Weights of a small GPT-style language model, trained from scratch on English Wikipedia.
Size: 15 layers, width 640, 10 heads of 64, MLP 2560 GELU, vocabulary 32000, 94.9M parameters.
Training: 1730M tokens, 6600 steps.
Each number is 50 + 10 x the weight over its row's rms, rounded and kept within 0 to 99. Layers, rows and columns count from 0. The size before them is the row's rms in percent of the matrix's.

# v: layer 8 attention value, 640x640, rms 0.0511, rows 430-447, columns 512-575
# o: layer 8 attention output (transposed), 640x640, rms 0.045, rows 430-447, columns 512-575
# q: layer 8 attention query, 640x640, rms 0.0436, rows 448-454, columns 512-575
# k: layer 8 attention key, 640x640, rms 0.0428, rows 448-453, columns 512-575
v430 102:43 56 51 55 46 48 67 40 44 45 51 68 49 28 39 41 61 48 42 39 35 53 60 65 49 53 63 52 41 63 62 44 62 63 48 44 56 48 57 72 51 49 44 53 40 40 32 68 48 55 46 51 43 45 43 39 53 54 44 53 53 55 44 48
o430 105:53 62 44 44 41 59 54 43 54 32 53 49 43 42 50 57 63 68 47 52 46 46 49 53 68 49 53 55 49 52 53 34 67 70 46 52 47 61 51 58 37 50 61 40 64 45 48 58 40 62 47 53 50 52 42 39 54 49 23 44 64 45 60 59
v431 095:44 51 54 42 62 45 40 60 55 59 55 53 64 54 52 54 58 30 40 54 27 53 39 64 62 41 54 47 30 31 51 47 61 30 48 50 53 51 53 64 59 54 54 51 55 54 61 48 55 52 57 50 54 48 54 49 42 69 40 46 58 30 58 59
o431 098:38 61 61 49 50 39 48 53 44 68 67 45 69 51 59 47 47 38 19 70 28 58 47 47 75 50 66 47 49 46 42 51 54 41 47 51 50 60 43 36 62 45 54 47 49 48 54 56 59 49 38 51 50 48 54 48 50 55 34 62 60 33 45 64
v432 100:54 49 48 71 38 52 50 61 63 43 43 47 64 54 50 51 40 55 37 53 39 50 44 40 60 52 43 62 26 32 53 58 48 64 45 33 65 46 37 54 20 68 53 62 42 65 38 63 45 42 43 45 51 56 50 31 69 54 46 49 45 41 54 50
o432 101:49 58 62 66 45 55 54 59 53 49 62 65 69 49 58 46 36 54 37 63 45 31 59 46 62 39 51 57 51 50 52 38 49 61 40 32 70 51 51 53 37 62 45 46 42 70 46 54 39 66 58 42 46 67 44 39 44 59 40 48 39 41 25 35
v433 098:38 52 48 51 49 56 42 64 46 54 64 75 51 44 41 62 47 41 57 54 44 36 46 44 42 43 52 51 53 48 59 57 42 59 47 53 44 34 36 59 66 46 60 51 41 61 54 49 54 71 43 34 51 70 40 41 41 40 54 60 44 59 55 42
o433 102:45 47 46 62 54 49 40 58 50 43 74 67 60 47 54 46 56 50 58 55 64 34 50 57 40 39 48 53 61 26 40 39 49 52 32 54 34 46 35 62 65 45 72 28 46 52 68 40 37 51 44 41 53 59 37 28 51 48 67 60 45 57 56 33
v434 099:59 37 43 37 75 35 47 60 57 44 37 61 37 55 55 41 42 39 32 44 59 48 56 55 54 48 49 58 45 66 49 44 39 45 38 45 41 54 53 52 46 38 55 50 50 56 43 42 55 51 39 58 55 49 61 33 43 54 59 55 48 57 49 41
o434 104:40 37 35 33 63 50 35 45 17 56 43 45 31 56 53 39 61 25 55 54 45 70 66 54 50 40 54 54 49 58 38 55 44 54 50 67 51 62 23 55 51 39 52 46 33 53 55 45 50 46 52 67 58 40 72 49 66 41 41 39 42 41 65 53
v435 091:44 48 62 52 69 45 55 40 41 45 41 41 47 56 56 52 61 41 54 76 52 24 56 49 49 41 62 48 60 58 40 42 64 55 60 37 65 68 48 46 38 57 49 50 29 54 41 47 49 45 44 50 51 68 81 54 45 51 65 29 52 40 44 57
o435 097:40 56 59 56 59 44 55 50 50 63 61 32 25 48 65 53 39 43 49 51 64 51 42 35 38 49 48 55 55 54 57 65 51 60 49 50 49 61 65 64 33 45 50 48 33 57 55 40 66 58 51 50 58 53 65 57 47 46 63 33 46 62 58 54
v436 097:56 51 49 70 68 49 52 77 58 66 42 39 48 71 63 43 73 63 52 42 48 44 57 73 36 41 56 39 45 53 45 59 48 35 54 49 41 53 62 67 47 37 48 59 46 56 50 24 58 63 54 58 53 62 54 49 44 57 52 52 53 52 40 55
o436 105:56 41 54 49 59 57 54 52 46 42 40 52 42 60 70 54 73 56 43 41 46 43 54 57 34 48 60 27 41 48 40 55 38 44 53 66 39 54 46 55 52 41 48 49 51 62 44 27 50 48 24 53 57 50 47 63 48 50 45 46 47 58 40 60
v437 100:33 45 57 43 32 43 64 33 53 42 36 41 42 66 66 46 53 51 56 54 58 56 56 59 51 65 49 45 52 41 63 58 64 43 48 58 42 40 68 64 53 62 50 56 49 58 62 48 49 45 60 37 52 51 66 48 59 47 54 48 49 57 47 50
o437 108:38 49 69 32 43 48 55 42 44 48 56 50 46 67 59 48 48 47 66 42 61 43 41 64 34 47 46 49 58 40 63 47 61 56 46 57 43 37 51 58 56 53 45 39 44 48 42 44 46 48 55 42 45 48 41 48 58 36 60 49 52 52 39 54
v438 096:58 59 69 26 48 49 38 65 45 47 46 48 55 55 35 43 45 54 55 44 67 43 65 54 53 58 56 54 37 53 66 63 45 51 49 40 63 51 45 51 55 53 58 51 68 37 40 47 49 58 53 57 54 35 48 57 57 36 53 53 58 42 78 56
o438 104:38 69 60 57 46 39 47 68 51 38 49 48 50 49 47 68 38 35 47 45 42 46 59 58 49 61 49 63 61 61 63 71 58 39 44 54 49 50 64 46 47 50 45 65 62 45 42 54 67 54 51 58 55 49 42 53 51 36 44 38 53 29 39 58
v439 097:43 37 58 42 73 57 48 67 62 79 42 35 35 32 47 57 57 38 53 37 57 58 46 49 50 51 51 48 33 46 57 44 39 36 51 33 57 56 36 57 52 62 56 44 44 38 40 42 59 45 41 50 32 42 67 48 47 53 53 64 51 43 33 50
o439 104:33 64 57 52 52 57 37 56 55 54 47 35 33 40 50 70 59 41 52 50 59 65 51 55 41 59 49 42 43 42 53 45 47 33 31 33 49 57 38 44 46 55 44 56 60 40 45 54 58 40 52 48 47 44 62 36 46 45 54 63 55 29 35 42
v440 094:60 57 48 49 43 49 51 48 36 55 49 71 51 45 64 52 30 43 36 52 49 74 45 71 59 52 53 34 48 51 51 31 44 59 61 56 62 52 58 52 37 65 54 35 45 62 55 50 67 49 55 31 60 50 34 43 53 63 48 57 62 35 51 51
o440 103:61 47 42 48 49 54 45 43 15 40 50 74 53 44 63 58 24 60 27 49 50 61 57 47 47 44 44 47 53 44 30 23 42 63 47 56 69 38 51 60 38 47 69 40 36 40 56 64 45 50 59 40 57 47 53 38 42 63 53 32 43 41 47 59
v441 098:57 62 58 68 51 40 43 40 51 63 50 50 58 48 53 37 60 60 44 40 62 29 60 60 59 62 51 45 55 41 51 66 54 26 45 35 50 28 33 50 52 59 63 45 58 56 53 43 55 57 32 59 32 64 56 43 65 47 53 58 67 55 57 55
o441 107:52 57 40 52 27 48 43 44 48 55 36 49 50 46 53 41 70 45 49 34 51 39 44 48 55 42 55 46 55 40 50 59 64 41 55 39 43 39 33 47 58 63 37 38 51 40 52 60 65 34 48 48 68 53 37 55 52 43 54 59 63 57 53 69
v442 103:53 47 66 57 37 50 44 64 46 37 57 50 62 49 60 32 32 54 38 48 47 55 59 49 47 47 57 50 44 37 48 66 50 56 40 48 44 50 57 64 51 46 36 51 54 52 39 40 60 74 32 66 56 48 53 39 57 46 48 49 55 61 58 45
o442 111:47 57 65 46 41 54 43 53 43 36 43 49 49 60 50 46 42 50 47 51 48 49 52 36 34 54 53 39 38 37 39 51 51 51 60 38 40 38 38 61 24 63 36 46 49 62 49 62 56 66 45 59 51 48 59 41 50 42 67 48 54 46 52 67
v443 097:48 35 57 59 27 43 62 58 38 45 44 59 52 47 48 65 46 62 61 57 54 67 73 55 45 59 54 47 55 41 48 55 37 62 58 49 32 43 58 36 38 49 41 43 65 45 37 53 49 56 35 65 52 49 42 51 64 39 53 40 50 30 51 51
o443 106:51 34 60 59 33 68 54 50 39 47 53 48 63 38 43 54 49 60 54 51 53 49 72 57 66 56 45 66 61 46 56 52 51 47 55 58 27 42 46 52 42 68 57 53 55 45 35 59 63 51 46 50 39 53 54 61 52 44 55 31 47 60 54 49
v444 108:52 47 31 47 54 57 46 55 35 49 46 43 49 44 58 52 43 50 46 37 46 58 53 45 49 46 36 54 57 50 44 58 61 54 48 42 30 28 43 53 39 48 47 40 43 53 51 77 42 44 54 65 50 57 67 27 48 49 40 46 69 57 52 60
o444 115:55 56 45 51 42 63 33 44 39 52 42 53 52 36 54 43 53 34 52 27 54 69 33 37 48 50 34 50 46 49 47 61 71 41 35 66 44 49 43 56 45 52 37 60 64 41 52 55 43 45 57 59 39 73 61 29 47 44 52 38 70 51 44 52
v445 097:65 46 42 60 60 53 55 51 56 22 56 48 63 49 55 45 54 31 57 54 69 38 48 33 33 57 47 46 48 62 49 64 59 46 47 41 68 42 49 44 56 43 57 57 52 20 47 64 31 51 50 46 66 48 56 39 48 46 36 40 44 25 55 61
o445 102:41 43 58 49 55 54 53 59 47 51 64 57 68 48 50 54 52 49 69 43 48 55 52 54 44 65 59 59 45 61 65 51 56 48 41 63 48 57 48 51 43 67 45 69 68 36 58 55 40 41 46 52 45 55 41 45 52 52 44 45 46 51 47 38
v446 099:28 49 54 48 47 44 47 56 42 50 48 59 47 35 38 47 49 35 50 61 36 28 71 45 57 49 61 48 40 38 49 65 53 43 58 50 50 34 33 78 53 39 37 47 36 64 38 39 73 46 38 63 58 53 50 68 57 53 38 27 42 61 51 51
o446 101:38 42 49 50 48 47 45 49 44 43 51 60 49 35 28 52 49 47 64 47 58 36 43 44 41 54 44 59 50 34 38 49 70 63 39 56 45 30 60 55 42 57 50 40 52 56 39 52 51 35 61 59 49 61 34 61 51 76 51 39 38 39 60 45
v447 091:52 61 47 45 42 37 39 40 68 35 25 61 47 50 45 64 50 56 31 50 61 47 32 52 61 62 42 56 56 30 48 47 45 38 55 50 38 35 43 37 64 37 42 42 53 46 46 44 72 40 73 48 58 64 38 45 69 32 42 57 42 56 29 58
o447 097:43 70 49 46 39 34 55 66 48 34 46 59 48 50 50 53 46 48 53 39 50 53 29 48 59 61 37 52 56 27 44 47 41 53 61 40 32 53 40 60 54 49 44 36 58 53 50 38 66 51 54 42 30 61 51 47 55 51 57 47 47 47 32 59
q448 106:51 58 54 65 54 58 43 58 38 46 61 69 45 37 54 64 32 75 31 65 65 69 65 42 52 34 58 43 43 66 50 40 29 63 40 60 50 74 44 74 36 38 47 49 58 44 60 51 61 63 39 57 67 32 50 55 56 51 28 46 55 52 47 47
k448 104:43 53 56 52 34 59 42 54 49 53 48 52 44 56 47 65 49 53 40 63 32 73 40 29 55 45 56 39 45 55 49 44 38 50 56 60 55 55 49 53 43 45 66 57 64 60 58 59 38 59 47 55 42 46 48 52 72 60 45 64 45 39 53 42
q449 104:59 28 52 42 54 49 74 48 40 33 51 62 43 57 42 61 66 52 61 31 53 37 61 43 60 49 53 29 52 46 57 65 33 50 39 38 65 52 39 50 80 42 82 47 48 65 52 51 45 35 30 28 36 79 39 55 35 50 33 42 53 57 42 46
k449 110:44 44 46 51 32 46 57 50 45 40 48 64 46 45 40 49 52 60 41 40 64 49 69 48 62 58 53 50 51 61 52 45 53 35 39 62 45 52 36 64 64 44 63 38 52 66 59 69 42 50 54 43 54 73 57 38 36 51 57 30 60 68 46 52
q450 101:64 51 53 44 38 35 45 31 53 51 54 56 41 35 64 48 34 61 37 56 46 68 40 58 56 58 41 51 49 18 60 43 53 50 63 40 53 52 54 60 49 59 40 53 35 51 27 53 59 47 48 61 57 64 45 46 31 54 68 49 59 61 24 71
k450 102:37 55 61 53 43 47 54 49 62 60 28 51 42 34 48 57 41 46 51 49 52 69 37 27 45 46 45 48 62 32 35 48 45 51 61 55 45 45 50 53 32 64 43 43 51 51 38 49 57 36 53 48 45 68 33 42 56 53 58 46 33 48 41 69
q451 108:64 45 55 69 33 38 38 58 55 36 47 49 45 46 61 39 50 73 52 49 63 47 36 64 62 58 44 59 44 83 54 55 47 44 49 60 55 34 57 52 43 40 61 36 54 45 34 43 64 55 61 51 57 55 52 63 54 45 44 59 37 41 59 67
k451 108:46 52 75 40 24 30 52 45 44 41 66 51 26 60 42 42 48 53 45 45 58 50 22 40 51 34 46 46 36 60 32 59 46 53 29 56 61 35 72 49 61 47 46 52 45 50 54 59 43 53 31 39 44 40 66 48 35 57 57 73 55 53 38 59
q452 105:67 53 58 48 51 48 46 49 56 45 34 47 43 41 42 54 47 54 40 59 40 58 44 31 55 58 54 39 24 44 43 62 59 30 42 46 53 26 47 52 48 48 48 44 46 45 39 37 47 65 45 30 64 36 29 37 49 70 57 39 54 71 54 28
k452 104:58 53 49 39 50 45 43 56 65 55 60 46 72 40 55 75 54 54 51 40 33 58 46 51 35 55 62 44 45 50 49 42 60 53 50 58 48 45 23 43 46 53 37 35 49 40 48 47 55 58 54 35 53 33 53 29 41 62 60 37 67 50 57 39
q453 106:38 63 56 53 59 29 54 52 41 63 38 47 65 55 50 33 51 54 46 49 44 51 46 53 56 59 35 37 50 44 55 51 50 60 57 52 56 63 52 60 56 48 59 48 48 54 37 56 49 56 27 48 57 57 63 59 38 40 34 59 42 52 48 48
k453 108:44 55 60 30 52 52 54 51 50 66 44 59 48 46 48 42 40 59 60 54 43 52 55 38 48 62 38 51 51 35 56 59 52 30 68 52 45 49 42 52 51 44 49 53 55 34 45 46 45 37 61 56 56 70 58 44 37 38 48 61 34 55 49 43
q454 105:54 57 50 53 63 52 49 58 62 51 51 48 61 49 50 39 57 47 54 46 47 51 44 57 46 45 57 48 68 45 68 37 74 41 41 55 24 42 37 47 28 42 37 30 45 55 47 61 48 51 47 74 59 53 47 59 59 33 44 49 58 54 53 50